Weights of a small transformer language model: value embeddings, 5674 steps.
Each number is 200 + 40 x the weight over the matrix's rms, rounded and kept within 0 to 999. Layers, rows and columns count from 0.

# layer 9 MLP up, 768x192, rms 0.0975, rows 0-108, columns 0-63
159,275,201,179,215,207,143,244,212,110,221,218,153,225,241,217,168,169,181,151,197,225,260,198,161,152,213,258,289,169,211,262,222,200,188,224,201,163,195,225,128,184,232,153,211,208,202,221,232,181,204,209,181,241,210,233,234,242,176,177,166,193,188,149
180,255,214,183,221,219,255,89,236,229,212,238,213,193,204,197,206,217,180,240,214,221,159,196,181,228,163,284,223,174,188,216,200,243,188,199,194,175,186,202,169,239,228,177,290,214,169,185,244,227,210,257,206,273,262,212,178,163,238,195,289,186,219,168
217,189,178,172,279,242,186,253,234,179,159,223,205,180,238,225,194,178,170,217,155,178,197,170,257,139,139,250,189,189,202,168,201,156,172,183,181,263,173,221,125,198,213,199,224,237,262,190,187,211,142,211,152,254,139,170,169,188,235,192,192,182,164,165
204,186,199,203,235,196,227,217,198,194,221,218,223,198,170,222,236,171,168,195,215,173,222,160,231,231,198,153,187,172,133,223,267,230,174,210,243,244,186,179,187,194,175,203,205,223,233,195,236,198,180,189,169,183,288,216,219,194,146,182,222,221,165,213
130,241,242,183,254,310,197,243,199,224,223,219,156,255,264,170,190,161,206,209,277,169,187,274,197,225,177,187,228,244,234,228,274,157,150,248,216,234,227,245,279,224,107,198,241,159,206,311,150,150,140,187,232,173,261,194,205,218,215,238,225,212,202,185
129,219,279,186,144,216,109,220,245,136,164,225,219,263,261,183,112,130,138,154,202,225,223,222,143,196,75,207,145,176,203,170,201,200,205,208,333,224,227,183,231,290,236,202,183,229,201,199,198,166,122,192,155,233,203,185,113,195,108,212,268,278,163,223
127,222,206,181,227,363,208,200,166,254,210,222,126,157,191,187,270,219,193,247,235,203,225,227,203,160,197,227,213,218,184,222,177,226,228,158,159,195,199,268,178,163,163,192,212,182,126,226,240,188,193,154,261,159,220,224,189,195,224,224,175,222,193,173
155,237,175,204,249,176,220,167,184,220,158,219,235,233,212,217,179,191,227,216,208,181,230,220,223,190,237,188,260,186,145,195,210,171,205,236,232,183,157,180,163,283,211,139,151,200,195,250,212,223,195,242,244,171,217,163,199,163,286,140,205,272,221,227
208,224,197,161,218,185,160,137,254,203,197,226,187,231,245,155,260,193,176,133,116,163,195,218,261,206,157,212,123,234,201,210,244,232,192,207,230,217,223,182,204,197,158,219,143,157,239,194,217,222,222,231,188,154,246,193,180,150,227,255,177,214,154,183
210,227,200,167,172,193,268,236,244,235,194,170,211,204,195,251,151,111,237,200,169,234,192,137,155,184,215,213,217,278,247,185,214,180,241,221,209,205,226,251,176,176,149,234,164,146,201,274,187,187,208,237,181,199,166,194,247,227,210,151,268,195,238,218
200,155,184,156,233,192,111,167,136,200,200,186,196,188,204,184,218,241,219,193,113,148,194,319,274,224,125,165,143,174,142,266,231,244,138,194,222,193,171,170,260,186,202,173,170,177,217,261,195,287,173,298,235,204,156,228,193,123,282,194,292,274,110,256
174,257,204,158,193,178,243,222,272,183,235,206,215,220,164,217,127,101,218,198,276,222,192,208,197,143,245,216,246,227,123,192,196,209,195,230,193,189,210,205,225,158,163,122,248,207,236,191,230,199,187,215,153,192,200,281,246,230,201,188,259,268,229,202
216,159,251,177,215,243,247,241,180,178,207,209,210,193,169,149,238,121,172,221,189,151,190,154,193,170,151,172,216,170,154,106,188,228,200,241,230,246,246,312,252,175,182,155,236,193,101,226,201,160,232,142,66,235,178,156,200,227,276,269,168,223,196,160
185,276,256,196,201,230,216,271,210,123,172,211,270,182,184,153,143,179,117,213,305,132,137,215,316,95,215,265,240,198,209,258,186,166,239,183,259,150,241,245,187,273,189,194,202,160,208,271,218,248,133,275,236,205,255,195,231,272,240,199,193,211,257,141
175,270,221,173,295,187,235,214,264,175,171,221,273,224,232,190,193,115,152,216,206,138,286,200,222,220,206,141,209,205,249,242,191,208,197,173,130,64,199,177,177,251,152,230,232,225,197,204,202,250,126,264,243,163,119,192,208,212,210,143,214,251,167,190
146,252,234,170,242,199,243,188,210,142,204,201,191,242,111,217,157,245,141,150,189,187,212,228,184,281,217,262,215,231,140,184,149,229,173,217,224,194,148,204,145,186,125,182,205,240,163,145,215,271,156,227,208,221,158,163,220,134,184,214,203,180,217,204
190,188,187,182,192,156,277,175,241,172,166,205,181,109,201,196,143,188,212,303,192,203,200,194,154,224,176,235,240,133,158,240,128,179,175,243,173,226,211,172,230,231,225,217,216,228,256,228,230,113,230,276,143,287,280,172,169,193,226,184,149,216,247,228
243,216,210,160,296,300,247,261,189,207,162,247,212,212,178,226,185,178,159,142,215,179,168,160,236,208,259,208,213,197,188,220,146,171,148,202,234,193,105,227,233,275,166,200,197,153,173,190,186,183,116,153,159,152,159,216,127,222,176,140,207,227,235,197
194,240,218,168,236,176,165,221,227,216,124,216,176,265,197,213,157,149,197,275,189,163,187,259,148,203,173,197,229,126,225,267,151,170,163,246,249,204,253,148,252,176,192,214,222,163,190,169,225,181,242,235,215,163,198,148,147,235,183,156,209,204,257,195
178,249,224,170,247,213,228,188,235,157,218,164,222,181,180,188,161,243,253,213,127,184,227,201,230,259,225,227,246,214,170,228,294,212,240,203,125,130,254,192,170,202,136,156,244,195,146,183,250,162,148,290,192,195,177,136,161,164,227,265,225,227,274,195
218,205,192,165,219,205,226,146,274,134,217,197,212,253,242,230,139,172,145,143,303,253,184,224,203,269,210,244,179,195,166,185,251,202,278,234,192,196,193,202,214,236,208,204,256,201,135,229,269,199,238,215,196,265,259,212,168,218,167,131,272,137,192,254
152,212,220,162,215,243,220,237,223,192,231,193,235,250,350,205,207,225,134,193,133,190,228,198,268,214,182,276,207,187,173,208,183,202,174,221,200,224,228,188,244,285,150,227,228,221,197,169,146,179,168,207,198,190,150,254,143,161,164,193,215,240,135,205
144,263,188,177,190,203,229,204,247,203,243,155,189,270,199,252,257,193,204,195,191,190,177,260,150,260,137,282,191,154,245,188,209,182,151,201,254,220,194,212,211,234,196,130,297,207,177,248,170,180,190,217,209,155,198,177,117,168,227,112,167,184,236,202
187,223,205,202,224,213,198,145,194,187,210,187,224,230,162,203,156,170,197,231,244,208,217,122,169,149,122,273,165,195,217,177,244,227,285,234,174,118,225,255,229,209,216,219,180,205,218,188,206,245,248,150,204,261,252,260,178,196,248,212,156,216,152,174
212,186,328,184,191,205,232,205,268,192,99,196,190,242,245,155,207,153,219,178,192,191,226,188,169,162,104,269,230,181,170,197,199,230,186,233,161,107,180,251,138,196,227,264,239,181,231,217,209,213,136,179,202,245,211,195,185,200,193,142,203,162,135,227
246,235,217,172,271,188,200,190,248,195,192,228,236,234,168,226,230,114,163,208,174,192,158,206,135,240,183,253,237,219,201,229,183,152,183,204,239,207,202,180,163,158,168,223,240,129,128,158,262,210,104,190,122,173,263,242,152,205,224,187,203,171,204,140
221,196,209,207,180,206,166,241,160,143,179,170,225,228,190,184,165,141,173,281,190,177,208,209,197,243,104,203,192,165,236,214,165,248,219,216,156,187,255,220,162,279,246,197,216,136,259,199,159,261,197,254,228,251,206,211,186,126,153,239,173,265,217,223
179,232,228,179,231,330,153,241,279,166,149,236,225,192,242,180,241,232,185,175,181,202,206,176,238,171,186,220,221,246,125,211,140,181,176,285,172,157,121,248,220,232,157,190,191,177,201,243,215,229,110,200,241,260,232,124,158,133,158,186,218,242,190,135
195,227,281,180,219,251,186,180,164,182,217,178,243,209,258,205,189,165,131,234,164,187,252,163,221,242,192,226,201,248,225,228,212,195,186,256,239,179,194,192,207,196,278,166,184,204,168,245,250,197,183,153,191,187,158,179,213,158,239,200,198,214,197,183
111,166,240,168,229,183,143,157,265,220,179,187,245,195,207,143,226,175,168,187,224,204,124,191,280,193,155,166,175,224,245,233,211,238,211,237,198,209,203,219,261,184,175,204,236,189,170,175,204,253,245,243,205,176,174,230,162,195,190,286,218,179,212,208
244,234,203,175,262,252,247,146,139,174,226,195,214,205,240,189,145,164,146,241,181,188,142,255,161,214,158,222,153,234,193,177,192,151,231,148,150,149,246,220,181,249,175,249,245,229,149,216,220,239,230,285,192,207,153,237,183,213,157,156,237,133,226,106
232,181,261,198,252,321,176,225,183,161,161,232,197,247,232,224,179,193,186,289,178,204,133,248,231,236,192,245,164,323,217,171,225,206,246,215,237,127,176,240,181,254,175,183,206,152,188,197,240,244,195,171,240,211,263,229,224,269,211,228,130,210,196,160
206,156,234,171,216,182,183,243,189,207,112,224,218,223,232,133,221,215,142,193,217,161,260,162,119,236,144,264,223,147,170,185,151,125,209,200,249,186,176,175,184,284,178,206,250,234,233,213,214,141,160,211,184,184,221,252,239,204,223,193,155,198,157,175
236,231,245,183,221,286,187,147,170,141,162,219,198,232,199,114,145,136,131,258,219,281,214,148,269,156,204,278,157,267,152,212,202,269,242,212,208,214,184,216,247,213,197,160,165,260,188,277,195,191,150,205,204,103,300,201,137,223,145,192,230,210,171,205
150,220,177,148,223,171,215,191,231,274,210,302,179,257,194,213,193,154,206,172,217,238,138,222,278,261,100,181,196,175,148,231,253,217,174,189,199,210,232,239,148,161,135,294,235,294,151,259,195,234,191,227,173,256,164,180,97,166,100,202,219,162,151,275
162,190,191,178,253,177,129,173,215,182,199,200,142,230,206,187,176,215,261,198,204,168,107,182,199,210,130,274,247,164,129,233,128,191,148,207,242,169,190,264,127,198,124,245,239,182,203,214,170,208,208,186,281,218,221,199,165,258,247,160,203,208,228,171
200,210,219,185,219,262,227,203,164,225,187,180,168,238,200,176,216,232,181,179,168,217,135,180,276,164,162,249,280,112,180,169,257,196,198,176,206,109,237,198,229,272,254,124,273,184,166,231,295,168,233,194,179,223,227,171,135,259,170,180,270,249,131,276
239,220,232,232,168,260,229,231,211,170,199,185,200,277,185,214,169,127,96,223,252,210,202,222,200,241,193,271,279,192,206,229,219,179,187,290,162,137,214,192,207,197,166,188,229,173,179,255,149,288,228,170,187,188,232,148,205,207,140,167,214,168,210,227
75,142,208,178,237,212,133,247,237,272,145,203,196,163,220,215,194,198,221,202,185,115,176,199,257,193,152,171,206,209,255,279,177,134,203,197,232,164,222,229,194,186,199,126,194,112,148,280,201,217,239,184,239,213,215,193,189,234,218,248,132,258,222,207
153,234,198,138,225,249,218,141,198,137,259,197,141,175,178,146,134,186,205,275,156,238,247,256,170,227,168,168,251,193,245,260,257,81,167,184,235,154,230,283,132,206,142,211,160,199,206,179,254,203,160,192,246,171,214,151,225,161,242,167,201,216,148,180
218,166,193,162,162,182,210,185,214,153,215,225,217,233,216,177,213,199,158,164,187,210,196,140,250,193,194,154,199,144,167,144,183,226,165,172,279,220,229,243,284,202,116,218,207,202,250,224,245,152,243,283,199,257,235,218,172,135,251,182,185,154,135,198
173,189,263,164,195,192,175,140,244,143,177,153,258,193,213,231,157,206,250,190,236,176,157,205,261,200,205,222,216,192,237,236,239,131,200,225,192,155,263,180,156,237,114,202,188,229,217,184,274,131,224,237,179,202,262,139,226,148,194,146,227,177,199,171
287,254,245,151,191,167,205,164,199,223,207,175,244,136,239,191,211,103,170,192,225,225,150,214,235,270,183,172,184,208,181,275,201,236,166,245,217,172,211,232,140,172,268,147,255,256,176,260,210,148,138,260,246,208,177,201,155,155,192,258,215,194,152,145
202,175,272,176,146,216,184,229,216,168,271,131,243,201,182,207,195,85,267,274,124,179,200,198,198,153,201,161,202,234,252,237,206,149,178,181,130,155,212,219,199,233,185,220,274,251,259,223,204,235,193,297,137,194,214,174,180,197,252,156,142,211,183,192
209,195,229,146,186,229,230,232,204,133,156,157,190,252,247,166,185,201,100,223,199,174,163,213,183,217,172,139,177,207,123,194,108,220,224,196,158,171,266,238,223,218,223,216,141,174,220,203,220,108,101,248,203,288,152,194,170,220,239,199,223,223,205,145
248,198,259,166,263,137,144,253,172,218,236,158,216,262,146,163,117,125,239,215,155,215,217,168,201,181,118,160,207,172,190,181,174,151,211,275,171,172,195,202,153,218,166,182,292,254,223,234,178,199,259,220,213,158,182,258,192,207,140,160,246,199,199,168
214,197,231,174,294,238,209,225,165,282,198,208,236,228,207,182,314,199,165,119,181,218,194,266,218,235,176,199,250,96,176,229,227,251,250,146,160,196,175,254,176,232,148,175,244,183,188,202,276,144,181,217,183,267,243,265,219,159,228,182,202,190,182,193
242,215,218,185,212,149,103,216,196,143,135,277,119,261,232,175,178,206,211,296,188,123,174,247,185,241,147,165,173,215,176,163,158,205,214,277,173,199,184,229,207,187,136,140,160,204,170,235,180,177,189,213,147,160,238,181,183,260,155,158,202,233,236,199
140,224,218,180,287,209,220,191,225,145,155,135,231,258,212,192,219,238,204,237,171,142,134,168,187,212,196,324,159,148,208,260,184,199,200,261,146,207,218,190,289,287,213,238,168,145,237,288,204,154,143,165,197,193,234,197,209,285,209,207,245,220,178,167
182,192,262,185,253,284,248,176,276,225,221,276,276,186,215,246,221,186,214,234,225,200,201,217,227,218,166,204,125,166,219,187,201,210,249,244,251,179,225,241,211,235,147,141,178,202,147,171,214,191,187,211,125,284,206,152,205,254,252,216,187,163,175,230
218,204,224,194,150,215,222,197,228,177,153,218,286,254,189,204,164,245,223,218,171,140,145,231,178,158,223,259,167,180,184,252,199,178,215,216,179,232,233,178,220,281,225,211,248,241,161,158,149,206,198,222,186,204,192,193,175,137,242,148,265,182,216,135
238,226,228,166,198,166,195,169,239,209,183,140,219,254,194,204,231,107,209,261,228,144,138,254,177,168,180,189,180,169,178,169,165,168,204,227,246,241,260,199,198,224,206,199,281,175,202,175,259,196,231,171,213,120,187,234,194,214,175,276,184,231,280,180
267,213,263,176,225,165,191,143,183,212,171,117,240,258,182,168,235,203,231,261,187,189,248,189,145,190,185,194,236,257,163,220,175,144,127,192,253,220,210,174,269,239,174,179,251,232,213,257,168,297,182,208,222,215,180,241,190,274,191,201,163,188,203,249
110,177,199,152,168,213,198,225,301,210,206,126,249,219,271,281,210,142,175,231,177,145,212,195,241,225,199,251,203,165,169,301,261,158,143,203,265,202,245,268,219,175,119,142,232,147,160,279,137,178,205,221,125,158,174,229,216,195,255,241,197,157,135,260
210,251,241,161,198,209,260,232,255,191,174,134,234,310,224,209,192,182,182,190,229,184,110,173,236,255,196,213,211,213,201,301,194,225,193,229,215,128,194,229,200,203,189,113,199,218,249,227,255,188,233,194,145,206,231,193,224,140,241,132,98,256,144,193
161,209,205,129,233,187,150,182,218,219,190,158,278,219,165,207,146,184,249,286,107,218,204,220,118,150,242,198,186,199,172,266,181,185,179,223,152,128,214,251,153,227,142,193,189,147,143,193,258,270,243,231,166,206,169,191,207,281,190,196,292,192,250,207
155,217,221,154,242,190,194,192,243,211,184,192,115,161,178,242,270,201,243,244,79,228,217,232,217,318,234,231,265,194,195,244,233,222,191,206,141,76,124,218,221,180,171,225,202,216,158,240,245,203,167,197,201,191,247,184,295,199,201,122,195,190,175,259
184,249,218,167,173,216,106,234,173,195,175,263,243,203,206,151,194,203,179,223,153,223,155,295,158,218,151,175,126,190,182,233,122,163,196,260,253,241,179,235,167,248,157,234,184,221,159,175,249,180,223,188,175,189,210,129,222,143,185,256,136,271,238,235
200,185,216,159,182,217,190,239,220,184,224,207,194,183,203,189,211,257,133,156,236,158,235,155,209,213,252,215,223,212,204,256,180,222,115,205,302,257,198,175,156,184,196,194,230,200,146,269,294,201,129,210,167,179,195,175,190,225,263,208,196,256,173,187
166,208,176,182,183,233,231,160,239,223,132,260,187,150,275,190,141,203,171,249,246,287,155,163,174,205,198,216,128,232,245,218,157,149,232,177,148,192,203,203,218,198,291,222,248,190,225,248,247,148,221,220,223,200,243,198,151,234,245,159,191,303,242,154
219,229,230,178,271,230,209,191,157,135,184,163,318,280,268,201,157,210,138,219,149,147,267,193,193,195,251,135,255,200,136,250,245,216,193,185,256,190,152,226,247,222,181,247,170,109,197,182,166,266,152,208,203,210,197,199,200,139,249,259,261,158,201,211
177,169,231,189,209,233,283,174,191,241,174,129,175,221,241,183,180,180,195,204,145,127,215,182,231,264,153,181,248,213,244,247,138,218,225,196,187,175,208,214,176,246,205,199,207,185,182,198,248,173,240,241,221,173,210,176,149,200,153,162,154,200,182,198
209,157,222,187,154,229,231,179,205,126,178,249,183,200,205,159,252,203,114,184,152,214,206,192,198,137,150,236,200,224,165,212,246,161,188,249,152,162,182,181,160,155,177,157,233,234,205,167,217,206,184,187,123,181,214,217,208,168,211,201,215,182,208,131
246,237,241,183,219,210,292,174,273,173,189,182,239,212,224,216,262,130,154,192,258,264,151,255,203,136,173,198,210,142,165,286,151,233,185,162,183,175,220,194,216,219,184,184,227,171,182,308,206,232,238,250,198,170,212,268,164,180,210,157,125,237,180,251
216,204,241,171,239,198,266,235,271,96,184,274,196,165,213,242,222,111,155,233,261,160,235,195,223,172,205,187,291,227,184,293,173,199,217,163,242,209,219,238,142,286,194,216,236,247,167,210,203,172,194,181,264,259,191,217,190,231,197,241,160,235,206,211
212,169,242,156,195,259,155,135,161,179,201,214,246,150,163,184,155,207,219,207,249,205,155,213,204,223,204,237,205,124,137,226,121,166,231,159,189,185,245,225,213,224,129,118,150,201,249,244,233,213,241,230,204,171,171,191,246,206,199,193,179,170,208,162
234,188,216,161,187,209,161,200,135,169,166,193,209,170,202,173,185,164,121,198,195,145,179,154,226,228,199,198,248,160,194,212,199,249,256,169,200,228,187,209,240,218,249,204,214,102,163,218,199,275,173,281,184,181,341,197,173,188,222,163,255,235,178,190
213,170,362,153,146,207,157,150,205,158,161,221,173,249,138,160,233,102,158,272,116,183,176,266,195,261,170,204,153,140,219,267,215,259,249,206,251,161,147,200,255,260,256,171,199,212,233,191,208,190,243,234,182,218,163,205,177,133,227,190,194,171,175,175
290,184,259,176,166,268,156,166,213,193,184,200,225,251,199,127,204,159,162,153,226,201,245,247,186,110,198,165,173,187,146,178,136,164,223,249,250,164,213,250,321,263,122,257,176,149,230,271,201,153,141,149,174,177,198,231,181,224,216,151,194,194,163,98
183,216,230,216,144,282,217,182,177,251,259,176,155,284,184,167,155,161,165,208,184,257,233,191,289,217,266,144,218,218,198,191,141,202,201,121,199,220,227,270,175,210,226,157,279,167,205,243,195,223,166,159,214,174,276,194,146,211,179,250,162,242,175,155
246,190,211,202,270,293,278,255,229,220,175,263,226,259,231,173,128,132,114,221,257,219,192,216,188,198,204,170,183,221,143,264,179,115,207,145,224,158,226,211,203,149,200,254,251,218,152,203,250,201,234,169,171,203,201,259,268,249,240,237,234,226,173,213
219,278,196,192,221,245,182,160,165,222,145,189,156,223,236,154,189,198,249,165,146,245,244,142,195,203,184,234,234,182,183,184,125,152,176,217,115,104,242,185,126,295,179,153,271,227,215,178,293,223,91,174,180,221,212,251,174,145,189,159,205,190,174,164
204,226,243,177,181,224,250,179,181,243,181,238,195,267,255,260,192,154,171,244,255,113,209,171,171,188,131,189,184,182,241,169,88,239,116,212,151,251,265,239,176,271,241,184,260,198,238,202,252,216,180,222,145,181,206,183,205,233,226,221,172,174,216,150
170,173,262,156,188,242,270,158,167,204,211,197,188,183,203,177,211,210,164,271,157,178,177,225,185,178,209,285,209,223,214,150,160,158,224,205,171,121,167,226,219,223,96,151,202,254,163,241,223,187,149,254,195,221,184,287,196,206,215,184,136,225,260,153
240,244,202,200,207,171,181,216,249,196,177,180,309,176,189,172,113,177,152,138,128,208,284,289,211,193,174,160,171,283,247,226,223,146,188,150,176,211,195,224,129,184,234,220,301,216,167,217,229,202,233,230,197,196,233,222,179,264,206,226,138,214,142,214
141,254,161,164,170,180,123,149,201,215,198,168,230,222,168,158,182,228,258,176,223,181,168,214,247,139,204,204,206,212,256,239,294,97,189,209,195,173,165,218,223,226,201,163,156,195,189,246,233,254,237,201,264,99,184,224,137,127,201,209,209,212,209,181
230,254,262,201,171,313,243,238,125,190,144,291,191,215,218,265,248,226,217,177,195,213,217,226,175,227,165,280,207,165,119,222,194,173,217,215,213,169,165,201,207,237,246,195,163,178,191,274,189,216,183,188,204,147,214,215,111,228,218,181,184,262,245,176
81,166,234,166,239,188,156,196,217,188,207,132,190,242,219,120,216,233,168,239,174,195,166,144,195,205,157,266,237,214,188,196,244,187,211,265,231,123,145,196,220,187,136,203,244,203,242,332,280,168,148,176,201,235,187,234,254,168,144,212,138,154,128,159
244,214,248,144,233,157,222,267,140,157,202,234,194,185,180,211,276,169,229,169,199,210,181,262,169,150,243,194,179,176,136,220,187,190,192,202,153,231,187,178,163,186,201,147,227,150,222,281,201,163,144,254,209,220,201,184,143,137,207,127,234,221,194,203
233,198,272,175,159,255,210,252,208,245,167,134,245,217,218,194,103,168,120,201,148,207,147,203,233,191,137,213,225,234,240,184,184,179,235,199,257,215,181,176,194,244,248,250,157,180,195,256,165,197,234,185,183,171,222,159,193,240,192,185,224,272,152,259
237,230,287,188,205,271,196,214,161,108,185,209,223,206,289,173,137,200,215,183,256,215,153,236,176,195,232,178,221,188,307,202,209,172,222,177,215,97,254,204,169,259,222,167,214,216,157,273,265,202,158,115,167,228,190,207,119,178,191,190,195,245,186,131
199,269,164,193,233,240,226,241,243,203,182,214,181,166,173,198,198,204,197,232,147,194,173,184,226,205,234,198,210,196,208,223,311,240,231,153,219,170,152,161,126,213,216,180,179,267,170,189,199,212,128,202,155,200,202,196,144,213,235,148,209,219,207,197
232,174,244,157,212,199,250,170,207,207,148,124,283,257,199,141,200,162,160,201,264,174,185,164,232,173,219,229,138,151,105,255,176,199,166,233,162,211,198,275,154,221,186,176,215,170,124,181,247,203,211,255,195,182,229,194,220,123,195,259,202,233,178,180
206,273,167,196,186,269,285,175,288,191,174,219,174,178,284,119,244,202,148,179,224,229,180,170,285,179,144,237,257,200,141,224,189,196,152,252,269,162,246,237,196,196,211,236,183,183,180,242,211,207,161,149,153,178,159,296,171,201,231,188,157,174,202,138
236,208,233,179,222,239,163,264,224,200,229,120,252,278,202,190,214,162,131,276,190,129,132,137,162,265,169,227,197,197,174,228,199,192,180,200,268,195,228,197,119,316,224,194,215,200,196,224,294,212,115,251,207,151,173,158,207,204,194,195,169,143,236,152
191,281,222,170,216,212,218,229,149,200,154,167,228,141,198,183,172,179,101,229,197,181,174,188,228,215,158,186,175,242,144,275,203,266,237,205,201,226,240,224,207,252,172,168,174,193,212,152,229,265,173,214,245,153,222,207,183,196,189,179,242,209,236,129
203,208,213,211,265,212,192,220,245,237,127,178,182,250,218,216,185,182,119,218,258,191,174,198,208,205,211,286,246,249,192,202,218,176,164,198,213,165,202,216,133,247,186,153,309,207,230,260,265,264,176,257,186,203,216,153,251,188,168,207,209,141,183,163
264,250,220,197,163,208,266,91,203,162,215,136,223,203,209,150,157,161,142,249,228,250,195,211,196,184,188,149,235,254,171,181,170,189,130,201,229,216,226,197,229,215,177,216,169,243,211,241,244,216,211,171,167,209,200,201,214,236,179,240,190,238,145,199
149,187,267,179,116,238,275,244,170,236,175,252,208,236,251,230,184,157,235,252,223,120,164,214,280,192,155,130,181,170,213,260,164,136,185,163,205,173,142,238,174,229,239,198,162,194,129,190,298,252,191,219,198,195,296,222,137,235,182,122,288,219,209,126
130,143,104,169,207,240,118,201,247,189,186,189,186,175,221,228,215,189,202,188,254,229,232,205,295,192,224,152,177,216,170,263,130,175,208,264,260,149,264,247,171,253,122,169,185,183,180,224,213,209,199,212,175,239,200,207,186,231,177,197,253,221,173,187
225,114,250,175,184,180,242,175,240,205,218,153,222,242,183,252,250,201,215,217,184,208,164,293,180,307,188,214,205,185,216,200,211,205,204,234,188,246,225,237,206,176,212,176,222,143,149,238,261,192,191,227,76,143,197,210,188,216,210,239,195,207,184,187
184,188,217,168,221,237,244,231,243,114,186,150,234,259,214,201,220,204,148,144,182,276,145,223,180,211,262,237,269,165,150,248,287,161,188,251,250,145,148,274,261,245,236,155,239,228,185,200,194,306,187,200,146,177,253,232,235,196,184,194,186,245,235,184
196,167,230,155,180,185,167,208,194,219,168,182,179,240,232,257,207,244,184,215,159,143,191,114,285,195,230,211,286,137,184,206,231,165,184,154,210,191,166,198,134,257,150,170,132,201,187,274,143,184,237,188,239,226,204,186,174,170,198,202,181,252,211,268
222,246,228,193,139,192,173,198,182,188,206,152,205,148,198,173,230,220,214,162,96,200,171,198,233,131,239,178,165,204,194,203,223,189,125,244,253,226,182,276,173,184,246,240,169,171,228,193,178,170,157,183,210,134,214,217,179,199,250,261,179,200,153,197
158,178,252,160,225,231,174,148,198,190,203,218,243,216,235,185,154,199,185,180,222,149,181,237,205,223,190,211,218,227,178,219,229,221,135,304,190,193,192,206,177,198,202,220,265,231,149,191,219,215,186,245,174,174,241,147,253,175,198,203,170,202,159,187
165,216,246,157,159,222,212,83,169,188,210,185,222,233,200,200,147,158,140,181,234,228,205,202,217,222,142,144,198,223,150,168,198,218,117,201,221,184,236,271,210,170,178,156,190,231,221,146,159,196,231,160,197,130,206,261,185,205,172,199,172,217,271,130
157,190,220,191,193,201,202,244,202,243,187,209,262,245,246,215,158,193,140,182,246,223,197,177,201,232,149,166,168,175,163,231,214,181,172,147,262,255,167,174,259,185,186,187,110,206,132,190,214,203,180,189,236,268,234,218,170,210,252,219,169,177,142,179
176,198,227,152,226,243,229,228,203,186,129,165,174,225,318,178,205,208,101,240,181,151,278,133,208,252,142,208,202,212,139,204,182,218,205,192,160,163,134,202,202,175,191,182,253,219,201,222,185,184,243,245,233,226,186,104,202,109,185,208,153,166,245,205
193,195,254,197,200,247,232,225,249,150,205,191,213,204,232,190,155,184,136,281,223,220,203,243,201,223,242,205,173,189,202,277,204,126,203,262,274,147,269,180,157,241,180,180,226,222,129,189,206,231,156,280,153,258,232,132,209,180,245,201,144,212,155,220
160,203,191,175,180,171,213,168,216,211,235,157,162,174,247,278,217,186,227,197,98,179,156,149,255,134,157,259,189,165,231,216,170,231,205,229,172,208,223,223,201,211,182,188,214,252,194,293,192,159,204,172,216,115,197,206,168,253,180,176,168,192,286,140
212,204,284,167,242,210,228,187,215,157,237,202,262,204,256,236,152,201,231,198,170,187,254,145,212,311,241,254,223,221,271,165,183,238,162,159,210,172,220,171,162,211,233,207,188,183,110,231,177,228,213,188,180,196,238,189,215,235,142,273,249,185,151,244
220,181,251,191,220,232,174,135,220,202,187,247,212,240,209,198,162,189,146,130,238,195,213,152,182,174,190,162,123,310,148,265,222,285,158,226,181,179,189,250,161,327,208,156,193,201,217,173,193,233,192,198,211,200,323,210,139,202,192,198,180,282,174,169
169,245,219,192,103,131,237,165,204,245,222,223,282,245,205,221,151,162,172,176,213,194,135,187,106,164,240,280,196,202,224,213,158,151,137,239,188,182,210,231,169,251,186,222,192,203,150,175,250,214,172,260,167,142,194,163,118,192,280,190,262,240,195,67
182,231,210,191,224,202,244,185,173,218,238,226,282,261,228,216,164,183,190,192,208,257,161,235,212,277,183,252,216,198,176,144,197,198,232,204,227,194,173,259,211,179,213,207,166,216,195,181,201,308,203,212,181,185,202,223,225,187,130,156,221,178,155,222
215,252,189,182,180,224,183,169,287,220,183,198,148,180,217,210,202,93,227,184,246,220,175,208,161,172,206,209,260,229,192,241,160,187,207,218,268,188,202,181,173,206,181,237,249,235,199,197,233,162,217,221,157,289,188,195,183,246,170,187,169,177,187,170
192,214,235,216,144,255,221,225,225,212,155,193,207,255,207,148,239,188,166,183,156,220,140,198,250,157,157,208,151,217,145,141,170,212,173,196,187,205,251,222,200,254,152,253,227,212,210,173,248,250,211,201,244,191,256,264,186,234,239,254,224,280,172,177
165,163,195,183,240,174,214,202,199,221,184,177,278,176,186,163,162,212,187,206,212,189,201,243,238,157,119,196,243,196,166,180,199,126,221,210,264,218,169,234,239,193,187,215,218,89,145,220,189,229,171,279,213,236,209,206,166,182,174,263,237,244,193,175
233,270,211,181,204,228,230,235,163,182,186,210,148,225,195,178,210,162,188,150,239,250,226,179,211,233,151,236,219,205,244,173,171,222,239,182,260,151,215,222,157,272,192,204,214,164,123,181,253,146,194,238,190,211,172,243,217,240,169,195,205,201,164,207
146,158,289,191,254,264,166,244,229,215,187,143,210,244,246,208,161,188,139,189,185,200,221,195,199,240,209,280,192,109,138,183,261,140,161,231,165,175,134,247,213,182,162,204,226,182,157,186,168,261,233,239,79,193,231,169,239,222,196,149,232,187,183,98